Weights of a small transformer language model.
Size: 9 layers, width 128, 2 heads of 64, MLP 512 tanh GELU, vocabulary 8192, 3.87M parameters.
Architecture: rotary positions, untied embeddings.
Training: a variant of SOAP for these matrices, 2793 steps.
Each number is 50 + 15 x the weight over its row's rms, rounded and kept within 0 to 99. Layers, rows and columns count from 0. The size before them is the row's rms in percent of the matrix's.

# down: layer 2 MLP down (transposed), 512x128, rms 0.0644, rows 64-76, columns 0-127
# up: layer 2 MLP up, 512x128, rms 0.0643, rows 65-76, columns 0-127
down64 079:39 40 47 33 58 24 66 69 16 40 44 35 82 67 45 56 43 51 44 64 50 42 65 56 59 26 53 53 62 65 53 54 34 48 42 48 51 64 36 46 26 50 70 53 34 64 50 19 42 45 60 64 47 28 35 48 67 64 46 41 17 42 61 49 65 54 63 09 39 45 75 57 74 60 84 64 27 48 60 27 46 68 52 53 70 60 53 54 78 50 52 57 64 33 34 38 47 74 53 73 52 55 76 56 41 59 18 64 36 40 52 13 43 60 58 52 47 37 57 32 41 25 24 51 41 32 57 38
up65 099:66 42 42 65 51 66 32 38 28 60 64 71 68 49 61 65 42 26 90 56 33 25 32 57 57 50 57 56 62 40 65 25 28 66 34 42 41 60 68 24 45 46 49 45 25 43 26 60 33 62 36 90 55 55 36 69 37 62 43 49 52 31 56 37 67 35 74 73 37 23 78 50 62 44 70 41 47 60 59 49 70 40 49 23 29 38 56 50 69 53 52 44 50 59 39 49 46 32 64 15 48 30 60 31 56 20 66 51 31 44 39 44 47 23 50 34 35 34 48 42 52 49 31 42 56 37 41 48
down65 102:64 59 46 74 47 56 31 46 67 45 36 56 42 57 57 79 36 62 65 59 49 55 66 62 32 57 27 80 48 58 55 40 43 53 46 51 53 58 71 42 38 30 30 53 35 56 60 91 55 09 68 41 90 43 74 58 70 36 78 21 68 47 44 44 37 47 64 61 59 58 35 73 61 42 35 83 55 42 57 22 39 64 71 41 37 73 60 37 52 44 45 30 60 54 56 13 55 57 44 54 56 44 47 43 52 56 53 29 47 36 41 49 65 35 58 33 52 20 66 56 19 42 42 56 56 55 39 39
up66 094:51 60 86 59 56 68 57 57 27 42 34 53 62 48 23 60 64 47 40 59 59 76 60 45 47 59 39 70 43 37 40 43 39 47 47 00 37 66 66 58 35 28 66 37 52 34 52 24 66 34 26 59 56 59 60 77 25 51 64 40 81 49 27 66 43 41 65 75 44 44 32 53 73 53 53 37 52 61 75 64 35 64 58 62 55 74 45 51 54 39 56 52 58 76 53 62 32 53 43 66 28 72 74 52 56 54 44 52 30 71 35 37 34 51 64 41 62 59 72 55 22 30 47 33 34 28 44 49
down66 092:36 15 66 54 48 62 60 69 24 69 38 45 57 36 53 44 99 82 36 51 48 60 66 63 23 54 51 50 28 53 51 73 43 61 33 62 54 32 45 61 50 46 76 63 37 39 69 70 43 74 10 44 42 46 41 38 30 33 56 46 40 51 56 64 70 41 53 51 57 40 52 56 58 61 46 27 47 68 43 41 19 63 44 68 57 29 47 83 41 05 50 46 41 62 58 57 45 69 56 50 44 31 49 35 37 42 52 50 42 62 48 51 43 47 52 38 58 33 68 70 17 42 66 31 57 47 60 46
up67 108:71 40 78 37 51 53 49 31 55 59 42 59 70 21 72 60 44 33 59 53 42 49 38 47 14 49 77 50 75 85 46 42 35 62 51 28 41 47 59 47 32 54 43 52 68 27 23 47 55 56 34 55 61 59 49 42 70 35 29 81 45 59 41 72 59 34 40 77 19 46 36 74 47 55 52 51 33 48 30 33 78 32 43 55 21 47 35 38 32 40 57 59 48 55 52 32 53 47 25 30 55 53 68 41 44 75 69 27 46 62 31 50 34 52 27 35 63 47 30 58 34 57 48 29 55 49 42 26
down67 112:76 70 65 19 36 40 63 32 41 55 27 46 77 45 54 23 59 42 35 47 27 36 44 70 46 43 43 51 47 66 40 66 54 52 34 61 58 68 78 47 37 46 48 34 50 54 58 67 69 44 35 12 44 41 89 51 65 40 42 27 22 53 56 60 40 43 41 58 68 34 64 38 46 39 54 68 59 49 33 15 20 61 63 59 83 55 63 81 44 62 47 68 62 40 39 20 59 46 54 41 63 48 63 31 63 36 57 50 39 37 60 59 62 64 30 50 69 49 43 73 64 56 35 32 70 50 61 56
up68 110:31 59 46 44 41 51 53 56 56 17 51 53 56 56 66 29 55 32 32 58 69 55 33 43 48 38 43 56 60 47 40 34 40 38 53 83 57 70 54 34 58 47 51 68 66 57 35 36 45 39 41 55 42 24 47 28 26 42 63 51 52 50 71 28 67 42 54 65 69 57 65 45 47 69 87 69 55 37 70 25 24 42 38 45 22 63 25 27 40 41 46 43 67 87 57 60 31 71 37 38 19 51 43 32 54 35 49 75 44 61 29 41 64 53 77 49 85 54 48 59 63 24 22 35 53 49 59 55
down68 104:46 00 38 61 49 49 37 52 46 62 54 40 46 77 60 44 41 38 46 45 44 53 78 75 48 50 37 27 43 17 68 54 48 73 41 35 27 28 64 52 43 61 82 40 50 63 46 57 58 59 50 41 46 41 50 49 77 63 41 57 37 50 54 51 47 49 56 47 69 77 59 63 72 48 49 43 52 41 64 34 51 56 41 58 47 49 43 68 55 61 11 49 81 53 59 31 75 52 46 52 26 56 55 56 60 54 39 42 22 49 56 90 61 56 77 61 39 50 73 65 62 21 45 66 56 29 56 54
up69 095:46 22 79 67 37 39 73 55 45 37 59 32 38 31 38 54 57 48 29 57 54 56 36 56 61 68 31 37 50 55 50 45 30 41 51 31 20 64 66 63 65 63 60 23 56 53 88 60 69 53 60 51 41 46 57 66 39 62 62 37 72 53 49 44 57 51 36 55 55 37 75 63 31 58 74 64 80 37 32 64 58 30 40 55 63 62 40 61 60 48 37 34 12 61 56 49 57 43 22 29 44 31 68 49 54 42 59 74 68 75 61 59 56 49 65 41 44 68 63 13 23 38 69 52 33 60 39 31
down69 106:35 68 52 40 73 42 61 75 71 62 65 27 43 66 36 59 66 44 46 36 79 50 30 46 59 50 42 67 69 89 76 54 39 39 59 20 60 63 40 42 78 63 32 59 36 41 54 55 45 63 57 44 55 27 66 47 44 65 46 27 37 60 62 69 51 66 40 28 31 75 39 85 71 54 49 65 26 45 73 50 12 58 44 31 48 59 49 63 36 59 55 67 44 43 53 57 48 63 34 64 70 49 56 50 43 46 30 47 50 59 32 39 59 51 73 51 29 48 33 78 48 49 39 13 70 37 54 55
up70 107:61 40 35 22 26 48 53 39 57 33 28 44 09 65 69 45 44 56 79 32 50 38 49 53 48 58 42 73 53 71 30 36 30 39 39 78 51 43 29 46 54 44 35 47 44 30 75 55 35 30 57 45 40 59 46 50 33 50 50 65 29 22 13 72 35 55 77 41 65 67 63 52 85 62 65 44 80 22 60 48 51 45 68 64 56 61 53 47 44 43 41 59 37 72 56 38 39 69 58 56 80 73 42 67 46 41 38 38 40 61 32 38 64 33 39 31 58 50 56 39 35 51 34 53 26 60 50 60
down70 114:34 52 35 32 52 16 66 35 31 39 72 59 70 48 44 25 37 41 41 70 57 54 27 47 46 58 62 56 86 42 43 45 54 36 79 39 29 46 50 54 37 43 31 40 70 53 38 46 56 61 63 73 42 50 57 63 48 58 45 43 34 66 68 37 68 54 43 49 62 50 27 65 65 57 41 33 18 63 50 49 36 45 72 43 54 21 42 68 36 71 70 59 41 65 41 26 52 80 61 53 69 56 68 56 64 64 46 58 79 81 53 53 37 76 32 29 45 59 48 55 48 77 84 63 57 42 71 67
up71 102:63 50 20 28 45 37 48 61 45 69 56 47 51 65 66 54 54 62 33 76 35 45 71 19 79 51 38 42 61 47 46 46 54 68 62 51 25 78 58 64 46 57 43 25 41 55 45 55 28 40 38 57 54 46 38 47 35 44 67 40 46 45 49 35 52 39 63 58 65 16 68 33 32 19 65 64 92 40 46 41 16 37 46 63 59 54 47 45 56 52 68 39 57 64 37 23 40 58 37 67 43 35 74 43 78 47 46 45 70 48 18 28 24 84 60 52 54 40 31 54 63 34 31 57 54 53 65 48
down71 099:91 37 39 48 39 41 40 42 76 47 35 41 47 47 57 52 28 56 30 64 49 76 62 38 70 59 55 42 49 43 48 66 26 75 44 50 40 60 56 72 43 25 51 56 51 54 57 60 47 50 31 35 60 73 46 56 52 41 31 28 75 23 55 23 51 75 50 42 37 33 66 97 61 54 44 49 60 37 51 37 59 39 35 40 55 34 66 79 53 20 47 67 52 46 70 62 46 58 57 67 42 24 53 31 50 65 60 50 35 38 44 32 79 77 38 53 56 79 41 45 37 34 41 63 60 86 38 53
up72 094:57 74 37 35 79 29 67 45 19 62 12 57 21 24 35 33 29 30 26 37 74 65 42 56 52 68 69 54 47 46 63 48 72 54 45 59 30 51 52 41 52 29 52 57 27 50 64 61 50 51 83 28 47 37 57 59 43 80 72 47 60 57 34 27 56 43 40 67 67 36 57 49 55 42 57 79 58 34 49 33 47 47 40 48 65 37 32 51 40 70 62 59 62 50 49 27 44 75 44 61 34 63 44 42 47 31 45 32 50 34 38 55 27 24 60 64 44 49 62 51 67 53 53 80 64 59 18 39
down72 096:37 57 58 39 44 39 63 38 32 71 45 78 68 31 37 36 43 52 33 28 37 48 52 64 76 52 45 27 33 53 30 79 21 36 55 54 43 30 58 56 58 50 84 53 52 44 68 68 64 87 28 48 32 73 51 23 41 75 46 70 45 44 39 73 39 36 30 49 57 34 39 78 22 49 27 74 45 38 46 60 36 40 56 54 56 48 35 14 48 44 61 43 47 73 60 52 51 45 66 52 48 48 73 25 46 35 54 44 45 48 34 24 27 40 40 70 73 61 46 59 51 56 52 52 38 41 34 34
up73 097:36 33 68 47 61 76 32 33 57 74 81 53 56 31 53 61 35 44 31 47 40 65 75 46 39 51 56 35 35 69 44 53 45 45 45 36 43 15 46 66 62 61 65 70 70 30 70 33 75 36 65 48 41 42 35 25 32 65 73 75 44 53 65 43 50 52 43 79 74 59 48 40 40 51 54 37 71 49 58 43 40 45 51 38 64 71 56 58 59 75 43 51 36 34 89 15 46 70 69 59 45 56 65 42 23 58 74 33 51 48 46 23 60 39 63 63 63 52 56 31 32 55 58 34 21 53 49 55
down73 092:57 38 44 54 55 25 65 68 48 43 48 42 84 26 61 29 48 65 15 57 45 64 52 64 40 75 48 44 27 33 41 37 32 29 43 49 43 46 33 54 58 54 56 74 69 57 29 47 58 62 68 15 46 50 34 40 20 66 29 39 54 56 31 64 39 43 40 36 57 70 85 74 48 79 79 65 24 46 63 47 58 36 31 43 20 55 48 62 38 45 19 70 50 44 48 37 50 43 44 53 67 44 47 39 42 61 28 55 57 90 34 52 50 36 60 56 30 58 36 65 57 46 55 43 50 66 64 58
up74 103:50 38 24 57 61 54 47 42 37 34 26 12 44 40 30 38 70 45 33 40 61 60 56 52 64 44 62 38 59 68 54 30 54 33 31 32 65 43 53 58 72 54 40 46 20 65 55 63 49 53 33 62 60 60 39 44 33 42 70 84 57 56 56 65 23 76 22 70 57 38 30 65 58 64 73 42 61 48 63 54 39 47 65 38 77 66 46 30 51 54 77 43 54 40 20 30 44 53 44 42 44 47 40 66 32 54 78 30 59 45 40 65 69 50 41 45 06 41 56 48 34 52 40 52 78 59 74 73
down74 098:33 69 34 54 24 58 45 40 55 32 43 62 42 46 55 68 32 38 58 21 39 56 30 47 49 73 48 55 56 45 63 51 41 51 77 69 75 61 39 44 33 46 41 63 60 60 20 73 52 35 40 54 41 38 30 66 38 53 78 57 56 36 54 33 46 77 43 69 50 26 48 55 60 49 64 39 49 75 58 59 25 39 36 75 52 17 73 45 39 61 77 52 43 68 55 38 69 57 64 59 62 51 54 49 69 71 42 12 53 53 57 83 47 44 42 63 64 91 41 25 53 42 47 40 47 23 32 37
up75 095:54 64 43 29 45 40 47 49 33 18 49 40 80 50 80 73 38 48 57 49 36 64 44 58 62 42 83 42 72 46 72 35 59 51 26 64 37 44 43 46 55 32 34 48 22 63 32 50 46 47 35 50 52 46 51 55 71 68 45 64 35 45 71 41 63 38 62 43 54 22 48 31 24 66 46 44 55 70 53 69 36 50 22 57 63 43 63 61 37 59 68 55 64 14 58 33 42 50 39 31 57 58 36 74 33 42 68 34 66 42 29 77 33 24 52 60 55 13 57 74 28 47 51 29 50 39 45 27
down75 101:33 49 32 67 44 34 53 72 74 42 41 93 54 45 36 53 52 88 47 61 37 65 42 44 65 25 69 58 41 40 69 56 40 51 60 40 55 58 62 27 53 85 42 54 42 31 55 48 20 39 30 61 37 52 54 73 68 39 32 67 37 32 51 50 58 62 65 60 56 30 26 50 60 63 54 71 64 59 59 31 56 63 64 48 57 59 55 48 48 22 62 58 45 57 41 36 52 35 43 55 59 65 35 37 55 44 32 38 60 20 74 66 54 47 51 41 42 35 39 58 38 56 56 22 89 52 01 46
up76 086:43 59 38 42 30 25 47 75 34 40 34 35 54 58 55 57 68 15 57 46 35 28 40 35 59 60 52 37 73 56 66 56 50 28 49 27 76 47 56 37 26 40 26 57 57 47 69 28 53 69 43 51 44 52 66 31 45 35 44 48 42 28 41 25 63 44 61 67 65 43 57 80 50 37 48 53 46 41 55 34 52 34 49 48 58 70 31 58 62 40 63 80 36 89 39 44 61 37 87 59 19 65 55 56 51 46 42 43 32 51 14 67 81 36 44 63 45 30 41 59 50 27 76 37 53 48 37 53
down76 071:58 53 35 54 50 80 40 44 45 37 50 55 64 33 22 60 53 22 53 64 78 35 68 51 55 64 44 75 25 62 53 36 23 72 65 41 57 66 17 37 61 40 58 48 52 36 49 39 59 40 38 45 28 58 53 19 56 43 42 45 57 54 54 51 66 33 41 75 54 46 61 36 57 59 29 64 70 59 48 40 43 82 48 15 74 66 49 55 37 62 23 85 66 44 25 46 43 30 67 68 48 74 63 53 41 65 47 51 65 61 44 44 44 38 62 41 69 61 57 76 63 51 44 13 40 30 31 48